Each number is 500 + 25 x the weight over its row's rms, rounded and kept within 0 to 999. Layers, rows and columns count from 0. Numbers have three digits each. The size before them is the row's rms in percent of the matrix's.

# layer 6 attention value, 128x128, rms 0.0991, rows 79-127, columns 64-127
096:492534467494476484512483497500476534471488486502513493523508530478492527454518482521556498473527500480491569492502479496486502471470482472497475479508506503506548526547533494461527501524532520
104:518509464499513512447497532501474478509504494484491450471463504491534539500456528481518504507515513511509490516487509456507514522526532553484521467537519461528480465507504507460529494524532518
107:451530517476538474534497491480539515519491485495490521504496460500542537496490561536489461487490506538521469476469468539488481519513546460510509536519478458546523474500502486483574521518512524
104:487499504468495506501508463540529465482496559510446510504541477527481517499521526506498529505477508451477479467470508468498533488508494507528523517503489490504495535475509478487476502486506489
107:470490535549555522481527565503524501504538470507492523534504468479513465498538474476457462477504473541498499500497488491499494497530509461512503484507519469494503437490488499486477501507522525
110:475522486520463489533539494492511532499512504507513487478514478538470521521466486512515460547467492503482501494480544526497525502477536511516464477515512487486489482496519511471476468504473491
100:475544496537559482506521490519469511500511496477510471484486515501497495537504444472567517573475500498447458523498499478532542502520515519508545516491481477505557493530481506527527520465475492
101:488510474494513521536487491536455458528471527514483459538458462470487513520503495487508491447481501437519570543488501514514524520536546525453497505542496491503479494523512500512506541486529520
097:533480484477480558519525457502489508426467498507499492535488502490520430515520527479463481484509510504483517479501497512465533532512518475530530487485478507491533484463452562532518545493473496
106:478510534521532461519507513456474492490540447515523503444485462499492424502502483480482485509490446511449496524480490492540493474503501477470502505492529505491488474519498456527489520493456510
099:517511488516494584520474526489473459515554511498510525494492514503519486559488508479475496506444499417484481524550477471488510536485517476570547527483476490523507542500525514488502509478524472
101:509469497517480513469501488516503509496501513493437476488498453510477507536502524521521533486532478514541480536482506532473511499506515522503490574475578505521517467469480489521490476495512496
104:511528506481484533511500522483550476527502519485479525551536458551498502494485516537504499510485472472496477553494482508508516465477487499501516473498532481536498497497499507519491538524525530
100:552484445485485474508474453513460473498523530502496476520505484476499490509549479468523516506518523492518561500491489485498519495485523515523524519504503514502457515460549487539516502463525528
106:483520499511482484523477478472545469511533533438428485503444514523501530483527456509534511475490517545491518456485456506489470549510465502467534525490511488526499480545524504554509538485472511
095:516484529518533493525472467513496465516468519490509485473502473504508481512542498518507453507506480549536477518479500508491530527498480530530523501464508502547486527516501517509492489485528476
098:520503489506469503540472466467511498480507472487442533485510491537498464489495522532515472516504490536520491467474494494486512521545530545514457468484506507480531481496519523505512497541526490
118:517509518542533502495472529481491488552505516477492483494489523507481499513503489508505460507477504485428506494514486523498460508517542530492486440513554478519509521489481483500509520533539450
106:480533498508514475472496501490497506463435544492560524521505500520495512508459512499507545482505491517488531486479494522478512486481517492526522476488530490507468568495492493523524503508504501
109:470506479514507507492551455468492551491451491471488533486495501524536495524476495508474503478507475495508494510489519468509538532480500509505461501541469504536497464507488512483492502561489501
113:527547498520482498508471500551510515477514508486527482510495509499497513512533467452534546493465522484480505486458449497489529519473521476500521482485510527496514508477531485509498528515514548
111:505511542491526486546506502479455512484518497506550485508544521462468446524542489499528534514501466521489501504479504468503535444518521488511510462492475530479501504469515504481466515517513486
106:529485481515496504487460493550484480523500501462450492563467514495491463513514451516471511547494508500511528489498480428526489496482513484517426513540478502471521521481499489500476509525480502
111:489502534459498539485519486457455526527513531547510486456502455517506504506487490495474478489476513565506510475482501510480461493488517536471497529483494550530491504431512495483446505507461488
112:501489466499524490463462474503507489474535514487503510517510514475505474514543496547496507481461476526501477475543511472474488501516475506479461537489516503451479504466532501535522498518487467
094:516457468526464513512477474491479499457500472492483503500531530496510538527482540469483486493469523504459487526505503467505539529500535525519515485467520498534491474499501455531518503471527541
114:513485488443519498474535499468479486504508518495478493489515497511472513451469565527578506513474498503475504508515466498488526509497437509506467482466466496536523534518523485537464501543476516
101:528466508523535487522520514478519529527510504492465472508505497528523430551469531463486515497493524510513510516481475515504521473523515493484464539501501482506503490528520502450523485480499467
108:509551479478473488503519506541508499521488467511413494458496529520484521547471538465518510456493507506512479470490489511466520487498514517503513502499515493490524486522508473534495520510470482
096:461533496475487516567511507527523457486497483468479461522545450512484498516501491501508507472537526523519475550542494516484479459497562532475451482503518519495525486480480510505459521469520482
094:458487506464544517510533443477469503499506500474504527530533473499553514479540510576499534502511510516498493501519496448504518529509450496471539504504523533473565509456478479515536478531517457
106:522471468474508449484491479478477510504476514487550487446524490516491457505511480523527508538537528466506499489494453487478522499527478520485492494500531513521487500490452475529505538524439524
083:480531569437491506518510537518499503523523515507502496510519502478522496548514517524451533481475480517528531490518493513468497508459484522481513486485480467499514550489532485511485501516450483
106:518539516493496538476479462491459515548499486500518527541479506494547547496504488548496451521510500566501503471509520532479444477486496518533502470496528533496493460477515530497502507500522498
110:523497516514495510475460553496463499519518466500477518504483509467560515524480520525498518466528514493476466517514489520498524523475501473565468503480527485502510491485445489480522520473456475
102:518512493473475492541482481536536512529569500500541540529527495494457508482492502493499467486521520496514506501535484499522489474505467457486503491513501532536495531477534520502474508470493494
113:536502503445471466486504508504473556463487519504487506504498490501547499442476511548522479504529530469457521513509485548467524509522494540471485464530455509493466520483474474519491497500475565
117:476509502494536505490533505492500514501520495540539495515523477521495510479487503523532533464524452489525524522459503482483501523499534474460535480520492550504487462466522495543508500513508556
095:500538486508485500506514484506515461519503495555423515478498484489530524534499509514540502527482522499502499528507498503475509470526535467458532479565521482505502494511475484482499501489530481
108:466510520491500494499540509481501516479503514529525480479511481441493522486503459536484503503503505513489474533492446533530501501529505482507520511477556513489494467544535517469505516547501523
095:520493471503482455464489513488490479516556522470488488487491497486505491535490509454467486480548454497493534513492524496489510509457514472471545493484566496529531534501502540497472488520533539
097:528512517522492452526527533490490546444507470504496530505495493534494551539521516474497493515489465532480475500515521520473512495513511474512496480535503513519498495524488519495490455488496533
099:532526514504503504476471507472508481487528462519521481483478482503462490514523547483518471523487486482479499513471469505504561475477523478518479497494469492475514491465527532464498516545497518
101:506472480489474480515503500461499538528511545506471474475497528517499489503495521481515506445453467459445498505543516493493511467525526511481502511549540504484490498499485501516494539514485482
105:506470477515521483513530520557528460493537530502465505460467462477457510517491522521472499476515501507508538497502470517502459456468527516499504507531484510511499517503477513504569509468506506
110:521455496467520497473496527478508511464511511479482477487494473516509502529508478535479517434509516490522468470481476494500478517495532480500486482532474530501461475539484472477510499521506506
108:495507464493487480509478506478526514467524518509475495521464535570516493488533531524492474530484502506497467518501492503521522456523548447502448506506452498517509490509504504503495487533439472
102:486489517466473505501476510473485524495523465494503499499481515513530454506475490478474492479562511505497500478500497521489482452466497499506494490518502463525476481504560528501510493523544510
101:473515479491483510505470521503533439520533523488470470529533475503509538462490494496473441498530522471500521487495482508511497445463495521484488502471526483482503486482498531518478436456489509
# layer 6 attention output (transposed), 128x128, rms 0.206, rows 79-127, columns 64-127
091:503463510454526468489522517513483476504527515476520508485489548535529515518491543484432488535470494491496495506525511492523526497482524549494501459492478496520519492518505507505512496485463478
102:536517560490445495515471501474505514490485508506488495518560484505460491512524467484505443521474467487555462518470556559503493526455500477501510490479525545491520515497546497467489514476497478
100:473518519484485494515544509488541480525548478452483547523479533488490510518508493517495517499486546518553508483486503517443494484530485506533537486464489497481479521513504522510489515468515546
108:456539546531526508480475500507493516503509522526504508513518572492487495463509485532510514490489494489507468508482463454498482525500464487491496518485498538493499495507452489447530497499498525
105:499528464487503505546500456465459507475486538492510509514472527501466473534438485524518489514497556500539496505510498464559501540529485471501517542501499502482483496474452550543470536496510478
114:529506489506518527496478575507487530499480490490493510539518511467533520512502481485549484475517523516552482488522528503518416495517499523518496521492460509492517506549475470487510499501480472
101:530528478484529495532481503510483507484461484527519459493513540510472558495479484460508517463482474511538486465500489516481507468502494508518557516445539471511482509512492488451498484495520536
105:518499489519529507486486542473516498513486535506503510481493532495440463496469477499462495501504497506521472456479521443483477488477432501517497483482480469468522475477504503502516498488528508
105:508491507545507484487524446511500507487504519524509493531569543546495470520470479557517497474477520487515500507491487497479515516491486480539495483507482520518460464488489491521508452498497550
102:448494494447516530539467478508457497511445500450500442499498506510488511517499481524535525495494459522537478503506477498535487483552523474462455513538504486448487517424487478480565517493496498
106:506511508489475480489514467494510496533462518564507508514503503530478454478451466487539499504516484544509468463482522469481522423497493498524498467478486488470520537497524465489496493527540535
102:478557508489495500465526509513490524493522537462472484444473543506504489446508533510510489478518510501513558526484501508497461554457513449528500489518476543495505496452495502479519485486487483
105:482530500497479499511498520470494510488504519488533540463503522493521490482482480558488489514506546511551469527464498507462449549507514503467468519511528455474490524496502488529493530521518519
105:459531516497445514490468488480472514509471491523577510494443509515516493500479526511522509525494503522496490495509501518461499515482480509486469501516501468499492521509468485507512482461502467
110:510485556489497469538508501493476448518509484496463502459443509498504515518481494541489485512490494455497546508504505536524541511491500498479491483531507523468526457510471507488557468474538466
089:499436474501487451481512521530508484476553573531506478494497454529511497505490533498504511563483505537505450535494490494502480533491526488492525506503535498468526499544522524517519484508534509
101:513500534498503522482539544462509484488528502535495531482529480509499498491470433530548517513508524478503496485480529498495482521501548532516475498493470490514450503495516493477486470510490511
113:554539500487507551525557503464505479463483474555498524479474475477484478497537500490502496508507499495492505509497515496518476485511504496466483541474516472509516532481507480510500508547538532
109:520475494473477525462456523516486441475523494482496454489507480531459487473522473482463504507508499531474517498518500522496485501487504508436473506493460490509524490497484509541481529517472542
110:532513479499489517492494533510482542547531490494525544508523536481518525459488474539473517456515545529520489522489486549485479491530515504509549512469476563457505489520519522509488505479488493
110:456515504501492518499485543506495469479476523463499491531491526498488471528537481462522452486538482495462523463545440532519547493477500471476501497487505471487521501481490500534520456486540510
113:515517463514509539482461511477477540516478487504531484474482503519523495555465512489497532491474521499436517465515440501511511495517510508516509513526487518542498516463499474472496537527517506
103:496480476517508546514505485454549477484515497495487510459496517537516487483529469476518481468475462516496495469549480490496498476490473533485534516483482479484489500485531482480517496503517530
111:487487519518489478479536551556492512487481509466504470541503454466497449528465487523553492500513496466474506507448505445496520509508506489500518517467513551489522475501500491460471467469485456
113:490501507492473528503526484518496490478476469549542502508473482505503528506535490512521490470462555508519533499492473488501511474540474549522526534538501486542498566480488499503446483482465478
098:478512570538535466448482478484534479500507504476492533526534515512509513558520480505507515511522501487507510500476521511539488510521488473548481436491500553490506527473536463503480478491506490
116:450476520495461446478482508525443526456477475515468560464497516491509489501535496459462492500448495481524481517495512492493511497510493503530525463504491499513503530523484479487505484474515511
112:466525531515488500462533535488519493457492536500503507538464486503510536485517501520565497444510482480557465508514463494491470484521520477530482509462493527479517501507512528495505513496498481
112:478505527490504478483500573516480513475476444526497512490499511511481545451545486523510467524541532472532483500513473543494488502476482454521494500496495489473498535506523508496498491531485464
091:521501465507497507488541506471478546484449517514486493494467451481467481455506515495464523491529494508514502478460512519500467522500500447486499463505480484513521499475539509556490466485504483
097:492478458521446448491515478517501486494534459536528467480505526491478489471493529485497482470486539517502516483476469536542503490483470473499522512561551508503512522522504493536488494443485513
107:485517499491520536525537544513440504487511503478496480528470481457500503487559492526459524496507449555451521510508471498479520502510493484503491514491517491476525512541480508528516474461502513
088:485473494517468507504501462484466481452496498510488501516464506495507511504527495504499510539515515491452482457496493465477471476557490487517516534539499511485484513473492497484479536542528490
109:578475522501508506521539495459519502513487467503485555512509475508473482538479500510505511523488510465492496491427543501556501509489503534452525489535517468498466490519525494500492480507467466
105:482493477500546496482527490486495501470468465492507535515511551530460496474495516499533500501535586482517503504480525527471515536497516504466494537493489496525478524492515509496480449480509487
103:500451525525464471501492483522526503527528481462508500521473491516539483510488494518476519531521502485472464484513469471501507530511508467500456485501499521513519504485527506536515480503538525
115:469453533504533507480506518532429528497522458506473521535510487494430519508522525487482496470468517490492471498486486516491483508443483511559504462521508486510491522546496495503534521483481532
113:536511505514484530484505496507458489521460503466526469545475476446488478515470530480467473502524509481495454449510499493546539478517523494531511487541510501466498495503476471533504501444528508
099:503517507485473528486500503440538520509526498525513502471465554520504503499504477505531440501494500455470455467490518479486503528499482494502459496509531496496446521526523514493490497480489468
114:474484516508501493528479510508515498505434547421529505484504515493520476505519522446496459502527487497535538556488507454492510470532499495487470462486523518459509509526492464517505509478499532
099:537533524506518532515504523527495483470481509459490497468505460541505479476522528541515462502503468508515488465519524459534510522534538502555522474502507536465511545493478512522504470459515472
109:511485540505504493480528517510485489466479525491500479554488504548544507505453531475543522523492499503533493489554522548519499503474508450460468475509505536474505515496528513552480498517473498
097:556496503522508508511487533514499525510483526497478512504516549516506485519452473512543510493469487488476481544549471486483524512528484517487527510487527498532485516491500467459519464542504508
104:484546516513581497525466505514500517514518463554524526480459500497483462470503478493518507461491519504496503523526489486519469514488513489536468479524504505507551520491512481487497486500501539
109:444560514508491515477502500440537520472488526513467469500506500511485534484498507509505502491498524523478536508534586518507507537510505492535521525511526497471494488500492508504469490503481546
114:487488517491519539495519530447511503530458478473471510496500474474481463495520532517522523490471524474456503498489537508460540507466506507530494528505486489519515453472491580502489518508506488
117:518501483492512511502519524475521478480504512503452532514519483521490519522463457502530543463473461481497487498505558513497514537503455514525494547480504509514498526518501464477477523484504512
101:535483510498511464502487500489516540545501493492464508479503498463468535530522531537495491523494460498501464528514492492513517519509504452517470491530523516516502529463489482481536500502495478
110:537505523515506516521492505450509492481516489481496522495497537514482464516545466512502504503520498515524479509490537483498430535507507489466495477509496495525508478524548490499539497484498468
# layer 6 MLP up, 512x128, rms 0.211, rows 0-57, columns 64-127
102:489482484529510534494504512455498495488529513478483477475546507518462484502488487554475501527498519534512475448500499484521537470523507493465484514495535508504478512501561491512493548456500519
125:484536528473508519526475479510547489506538470524505537490481469481521522525492491542496518463485501511491460505480518530464472518499484502531515564470470525486492510505439511467498490470535534
096:533495497519484497534492479493507450502521484486510483494560491477480496484481512511481491471491460574498470531503544483510486539472509479474496485487517494503510536565493472454513495488483475
091:454522537518440517545471510467463508520521563509494495495525453506510502480493504501484495468506528516507532455497492535455464543528478495455479485498456489491507507455487483512483504506496501
093:517495493500533510515529497549471454489481521500467533506481483466480534468530495465551497489557422495486521500485532488513523523493484472516499495491516518512529482465452488487500513518486526
097:481482527533487504478452508532525500499511451497488530465466479453484526475510512523524512487440482484464485470513518514524519531518475525466523498507472481552498491511512495524517514508497492
103:512469481484532549485488505506494486556535502517500514503464500491509528502488480529451545471502491487490462521505480505527488492479438491482514525513504474514455498456462478530484533504512472
109:482472499482501505490494503555510489524522527534505516535460500489525515501487489489495510488495476485538530522483495554487497512492465477478519494477486508531485464514480462510472474499494516
102:542477442496490518545458488465510493558502520467511527514457525466512491528455479504522473519535465499492494457528507522521482500510484475485509467485488481489526513530479505532480500535480519
090:476497479543436535480462515517501471531498484497497491510457518449561487560532494484509519520530511548514536512503497491501497479475482504489510488510489482501487491543535508501496492464494509
103:480538488538483483483501526538524519500509561503488519511494492486489477516492487513493509507484555473506504495484499512510535553478477529468531542463488524454536494491455516535527523451442464
106:503495456527480520479476447522504486513490504532531472504468567490512534432527500513538436511553462492481504518493527488509525501504508487463480486487522487471498485515487495497517549551495520
109:496473441511488469521498519478478548491503491493514526523494459505487461489522461490503451518516512504485495500511470518541438535517483501506480517549505482491468509499548497490487531467493515
111:479498493478496536474492514475534509514473496467564541465465523519465483482516567487459479499525478510488561490512494497491502503476475512470493506490450479480533458463495459466487501447485487
114:524525498491543502491533513518540494532489509496462540470513476501515514474519460498494486480475521483516503489494498484480512493474485546508536471510517526493555485512501446461449500483521471
107:512475479516495526518532505473472524480534488497524543491513513484483485481474465459525457529526449512504536483474467497510553513464484475493478502528501525497533516497499483455524507475522511
106:518444529544486502526468518467468502506547477524479549463463491525466509514485506484519514487521511502570450493466530493479501508520501494472568489508519506468507472542467544531528487496514520
098:491510481541490508490508463480504500515508585484485513523507498506442513521504517528463522476533469500470511475484508481487502455492491506518486491507537499451509518491472444515500469527490483
097:501492494459471506516496540431542473469479482502484506505493452489540515497473514506486485498510523501473487479495521458551496559547469512484467519501510480515445485514515509518469518494480458
104:512487489552509516497463550522496467516490538528513489459473495482546527536450513490533472471502498541517516522469498506502462529504484509487463500471477502518487465471481445490492501498483506
111:559477477511507501516500486513509494522512501483459503520514490506480518499475467504430471465544502464509554507474484565524511483474513539466528494503548530516477509508470523538490457522477487
112:518480452505499529485465461460502517506428495479526469494503494507508500533502488503495474533491466502505476499489503492463463506531478493473515441528477497499506488445521487494492495536541494
098:504522500522442501535495518485453545497485468501516492521474497496529541521515503472517497457467502467493527491502503495527527495447497517510505493488518474531530545475479495483512495562515510
101:515487525456458449502492496549537491493525526441497479477499499485522492494433523513495494488516480521507484481490491509504521526552491533490473558486538505483475486530565505549479493517498511
100:510510518496551471500475521528523497494574513476485564497490515461514528465495495512485528498528512498484515501454524530461470485481505542486563505508510497524508466499462480484488493450510479
093:481495495515462511528473545498462500488494504504554500506526530544474520450473468496495537538489503509496514521455546510488499509500499562478517544509526469469501516500541508514456493458498481
103:535509490476476492537483507482553521507477473494507499484509527477510537501464504497497486531488467487557511522458518509495489503518507514452491464487484460502483475546512488458495494511556514
095:523538481556530504468468455540481484488514468524485538512467503469505507517500489518484502467548516487470569505463503534503459516512532480476508527493559486490527520505482491503525490495482500
105:492502446495445506516480514519517512524483518473507496515489480505443458551479484509509507503489531482455514508501473523530512509520530557473506490490524479493502510538479529498476521531520514
097:511508499485519503543492484491499477453498526502464498518530498495529512480523510518532496494535491550487455523441477500500536471478511488483537509499460478497544482498484526480525467537487504
094:524560471490502477484454488489467495519481516506497523533473484463500477496509523505494482524504511532478504512503463484483537450496520482532494486434473508532491490494507513474531532544510507
094:528517476516541539470475539533489474496505517475522489549487451454513482505468509495479543503512490521457507501508522467500499499510452489528497488497520512473501459545509472496520454538513538
092:559494531536537526495467489469482504525437536502497507505519495525481520535498518508483504441505537525442471470493460455474483494478477504507529504505484466508509498522489510489496494518507503
100:481501492481516429481516527475489503513477526505524469451501443491480516447538511493465503479512466497531527551495480530507471502508495460517511508466522494497507540505523499469491524550529511
098:503521495486527493501497512443535499500501467520514419510554479465510540543511481478507497527473491499486484477538499530448478532509478511455515468497510501496514482511533460486451529489514486
116:501492481495487545501497530473451518507496493486523515523505524509529544502484486517498503494476495494485524488498483550512480466559498510462489521497511482466471462531539463466489494480468481
092:533485521527513474538473485524489477536485534481482504501536491510537487516477500543527469495521475521494515516529541550487509484500511484516491480552468528535506484510549504515459484489507544
093:504505528533460511470532492501526462559544517514505437492474507502508511503469491475482495488468500479491522514499519527534507487481507518487506532496474470515449510505474456485451488497475487
101:491485510512519522526508491456471535501461479474522521503476495499518493474537471489504518525533540528469478509486494483517500522512513437515538517484508490503478491508506515521475530467535495
103:507535528466490464493479522463500504504441510579458466476459478481481467510500512527506536487551488475465466504500504442481481463525516477515445498524533480473504517495519520483503511483493498
112:456520468506494494489475541502503452513498512504507483489484480505493491425518550471510477515518514494461573488532499509558481519497496509530543515485507522534450510470493489496478533505477543
098:473515502466490488552469515510545505515535495460507461517562503487500495499484475508496527457500525508472507488499495520476536530479508491459440509462457511469515448500470503490464515481473499
096:513480477463501556471531469506503472496485544479533502514494466537524491526479478511529451505495463462479508507475495548500490471521556491494511478471488483476543546517491486468504527500476528
105:487523484492477491488492514482472471513463486485538551480493490508514406512464511518515560459490551505509513554510507505535516497501490449506495547529538496499535486470479503538553529496509470
102:503489434502487487496524468495527484468513511545570494484516519531476485485465498476521504469513496479469500536498504522547530494491469494456496545499513521502511542462507526454480519474469471
105:465452530484529548465495466490513488456502524491547464466466479501485501466506485483520487507544488470485516475504468480496552544511486529456501539478531476420527542498544469510507492490474480
084:479485527539522540549512463503520486520486469452487495500541504524493501484497449511511495546493476524480494470549487466511503526551518505480471495522512495469480462481533537494455526488494554
096:493514477483523521496539463482511498518499480497537526532496475467516537474491552507540527512476521481471473480484497511509515511483513465474498546539530469475509513490477491505544470498516522
093:468487485453460530496476491502526485487514595512551493492473538464499523492504535531513511533535495540504516478454480523518525508508498496458530494488457458455523499504537512476493511505495536
106:434491505483496475461431553481500495466478509508494492468500496487485471533523501510482501449492509513483500494458514515523534532511493534463536558495486511511477438518508481480468483511523463
086:487484525529476469518507512495483527502491481546492510525494486461508479495527503536556469477563497473503484506502519510532506483465502507517491528488495449503467449519456505492524525518501472
100:454490515512520496483505505490488468456501516471539517555530528515569519507531444483470487457559472531467475487486509478561522500477478511521482513513519491451471485523515524515491506492502449
094:499516473479496526474482511487572504509505484461487470456487487511477462510525511520493446516525486474487533514494491534490448531526491559517522489522533488496500476504522499519509511514500515
109:463495538496508485521497534546482495523491477439488542490527529484491497539515532470522583496483464453509481475434507483516504517514468478464534497507486499510518494478501469520484513501506509
104:519519488457503520488507526484540520510467480509503526466546517475510525459535449445500499527479463511479477540533498506537484521516512539499494501499542521468499476522523512515477519514535439
115:535505479541500494460503441458479503481466510505529508478499456499432525502492538506513466498493571497509504437529528499468474464490468506502572467504484491485499508467518492523534561481487491
120:513501482508485537514468499484486468503493499520542473490512517495532549518470514516490468505496496464482470494498516480449494495554481489523501508486480473506508485502556442522463529541538475
099:507500481499539538502477499506494504488490492480522504477531498481465485494506472471536487518528522505444499471529473480486550487462523497455514525492498494531458489510490498487560536477524462
# layer 6 MLP down (transposed), 512x128, rms 0.212, rows 0-57, columns 64-127
115:505521514504524495480555499480518489497488502501515478525472502488464484498497487479471475502522512496520494473526471481472523509456504465473524479463503500468522529487551482549445551491490521
133:516426518479530492512498483482514478496533497478535478455473499482507535466506506513509508457506516513507526498464494506534533487470521522503531535519543519487519481493546528502549447504514508
093:453476498483470474521494503484501481497487508463501518478494541497539470504499514508532545530461487500453498454534510496531542499503464501571503538486494488513420482484501548514505491501494508
088:533459493490529500504521492524477528496500475508514535507459508491528532445493507492556513535495482536495524486525454500526533468466474495523513516559503514483469471480525532527525518515528450
094:549490549516514535515456487535507488504548530514508478524511525545518517487517516479471489504476522517499489513532481532504523513503519496511503491518492499520502531508515473545543480482498509
093:449469522509496513517504473523524480501522475482468471492503474524502484538465523538472471512489503503483470508532495523479536529485523526534497509550513545525534505485470469477513490529493482
117:517485495476518563508492536515496487539544493508513513520484509470512518512496498506474506552570514472489485522481496511487476484470467501498531464486474496521498503525466479502521503515526487
119:531559558462481498534504511465469485512492480521488494500511508482498536488503513509513471496488481509517479503471525552498487467503497511438542493525507492478429534491504482532526511473506537
118:552537514499476522513547487459486495480481488529513549489468515449498518502524532540440491502503509495483514465498527477489498505523486532463485485472500486488506518488484510473480516496497464
090:475480447479513466483479507514457481479489493499465535504532506510466444483519482487484520467538543503496493500479460526490522451520523504521475516502477520506464470539483505532520485518523522
098:511519517480536505505480488493539500506459496485481496529483475459457530499509513465522530545476474466528478518460529543454513501480490440490518509489515489482500464506488487542528525464480491
099:515515499519513524474532487474464490493474479481482518551513483536480475465487472497510423475499519501481472511511513456515504498529498462467528520496503511488490495500467478464478470505476477
116:484507483496531465514480534498520523498436483484555485485525483475498484466544480487498512498506521478472511536497481494548479465480512527502504489479505558508454451544512496493496454502519534
103:504456530528500531484437517457473522509516508483489487477496505521496446497497536521498464498534464484483557470525536477517449474432486486514514479478536474484495508470478481507525509498494521
119:497497490492493513511508512484521457512501527511513528486531501457517557539537458515477457496464451446451510489525515518528563491511521518530539486440517512506499498484509518489491481490484497
112:514505503477478493485502522507506496516545496487536495474495488534502457473512485507486490517474594473498479514479480483489479485510503523471540509472522499499526527492466510520499486470497504
105:495479509513478511522462525487472540530497534456474526500464514497496479478470498434481496501540450496490518482496517431486527478495507507530537482550504484490518507500496527479484485551539530
107:513543526485447476503508526474504539540532515526507478498518529528522507481538515539509514472493559509533466529510532488474484475490483508496465464478465499539475504455495513490462514531510497
102:532464546540511496468500509503506480516468506476556474507519460456525532528565501492514490495525516487505533497538464462515508481481486466520501493535485516513506503515498540537528525491479504
097:469516516484490501484531492482511507515496492517493504541515503488493518480526464529493524527496510519485452437471494481531529500496506547493497496525457487469465512518490471531509521494501503
101:518487485533500522480480508542544498543466540500505494472481492524499480484469501478503500496517449490537491532541532484524509494491520486513485510529472483499472481499527458531518478513487456
099:485521518504505495490523536506558482490482496484557505486490520448549478543512537504530493550507475506506464486510491500472528487494480477479493504495485474513535462475523482499507497525515456
101:489468477474475513444504504514495521507493528509493528527472490559481453489490496530442496566490536518509480485503452430497526508560478513474513502468498497501487481515480457545514516519526477
098:511495511495429467502511479510454502483499469497479452473493489458519508534495487472522527491541524544515539516445517520522473501501524539461473505493534476485512499487495515487481508476522498
100:512510487521525485462504502471466485528472517490492465484517499486447515522496458457494502500459510483485505481472500542460488517521520523492503511525532501468503487527555544473461501587515462
090:477496426499466500510497483522539458512531513502508534505511545553457505494461526503489485460464507495535503509511482522501520454519516474508458507499513483509469519476476515524498492489490484
110:515478489495494510498500470444513535452489476474503472513486457500480496474506509493484521474486474475485520507491499499562527478496479441471516495468496546478507516457464485496468510490496472
090:524555505479514471500526479467518492497542525571490521495483516502505507514481519491499498502438509511497508505493524511454522523477501526540530511517527534506536523491517463485468498498465448
099:466491492509479514504505460516541464533469464473497511506482549504538529470518510536511505501507425508471535466512511522507493457534528480488515485505491495496521511530532483487493523522451518
099:506507512493509534461527497512505505490529510508561461498466523537451504491507483488523507484478476528488523470497519527535498505501486491524482478447468478516519501484475521506530466574519506
086:548473503528493527483508504490490525467530500474519504472528483587486460558522497503510466494516552473519489479488527496495513519504543532447470483485511497487470478483505496504468473492491507
095:520512518519531522485531455531441468496509496502470432479507509529512522525491507460553497479469500442509527569509486531501511485501484474495460503526518525535474530492499467535521521518477483
081:476541519466477489481458501549468498502492493534487529542485512459490496551505513473516492479471475482507531498498515493496507491510526482477534520486488525457483478477498482542469457492499471
095:550511555491521500496462501496473496483515492496462518471488465499530511504512494512481421491519518511436469507507496478486489506513461503488519553538535504500523550507525513519481491494490491
097:525481502488480483514473436525482471534528498492539539486497518469523535493485502532498455506487497487506500457504521464511471533507536517525563511488497485512464455536502482475526514460506483
114:499504504491490460537524502503503511483502484502541496509515516502502472489479488540511493469453547531471486489502502493478511487497532564499477534516461482482438501519458472451511490494564502
118:507502530503548485512456506582485469503486530477456507485505475514515512523481475512472464484515470500461514495501491456517493472517513521525512454479516519464523481497494444496512510498530516
083:501493462475462476500498503458470489458503497502447518529507486523506503504527532481487507488510452527470487493504487508455502472500529530507460479455487494526500484516491539464522517453467464
095:521466520505499490492480483525515478481534503513485519517512520535528529536472504489501497483472518491526488472514522505496484499477509506517494473541493533518553478522511493453500502506469509
115:520478470501528508513500493494497469480467520517512519462476500460485523477523529503498493523508500483476508495471540514501499527469475466503508522487506540516485509468513489530501516521481498
103:525483492512499525506482499497497525495545495507496474522595472447512482532489496540505537505493506507480494546529511449445497498521533534454491498492481520504506486477501500481505484538544485
092:473501523504515468491465501500504475508485463496517506471483511514448470492465501555504491539486483509504471502532538521499495467564524513531493482488497463511451543490501509515520482515498446
081:509459549523515455497479496493502521517458504491487495457489557454518516454544502499529494467518438498552510466476489510530559497524491514528500516501519496502513497508499473508501484507524477
114:487493440475496500513517498496505467499493488492473472497464498524508457547496505481495530494499530474554454515538500512520492471535482465485505484487487446493482462487510511485519486499517481
108:498570470517512512487510537505478490519571509511521499503530506500486490495461476536485440502478484479523459497489504510492518509489511497465514491523522519470476520449489498515538519511489511
106:518512476452495523489486505496480504501511449533499458454480506529479475502528524452510517481468516487484478435486477499458490472522511528494498498480491500494465476511500480490519510480534498
082:502505480492471466532493498510489490470520524485521469480480536498486496505526520509461501488471446514476503481510491544508488480508489497538494473494489453486464446466478521508528535498510472
085:497518511495492474520470484507495503510483460462538480524504491499511536509508477498506482481444556527506497541506506514471515539459479502466489469530529517541513474485484475513490448503526526
099:461499504507514485522542515507511514505503530472548479556511492514504528476510510482513499523457474497505492481573477495482498490462468470482495488490546512531501525518488523521488513487511562
112:476487519509545537485553548476541477462522515503459480499519478501499511514545495454481525535474517489513518511501491490523463454496508537541512491476527469476523503503524506507476470476521504
089:533479475480570565439518470540497492446524503519476464511474478474529514501473510487491483491443508502476482484506464496503487510500511495477494473534456502494517499514518510487518537521505471
093:461522503486479518497483470538514539486479512525507507481510498516504500475495447493506514479476574493494507509502494510464483488497473503475489475466512456478499523538457472477503479488527563
091:477520525479495528494489490499532466486530479480470551481518467519490533523482489472526473521566471488574512478516506485501514483515481502511495506503545496470499488524492513506533521543518475
103:473470471482476499519467489503519557530487512447530535467545494535475506527468488515434523533497540507488508505471534481483491487525509559454456497492493500501515531519503505523496468481469513
108:463461505514507493512459490475502499496459489529498496465491534455523527513530515454540535502501497495522497501510472534486462498484520508487504543497506492514473512503539478497492485433448453
116:477505487493467511458534513514475515487484521471511486506581493508508475514485462512506478496510537511473494506570492532495511517527526534511473472499463543497505514489476511488475462478512497
128:523490519481477504519506471481490467454519507490515505482524486483506447503487528472446507477560563459433509521517484496505492498552532532480483534496497509531492520494524524515490507512516502
103:500508537569480484520496528518492513484494514474486483514497503491539506533499492513516510525465513468521482519469512523490479542471520500504510496464506490491489526447469495509434554522519506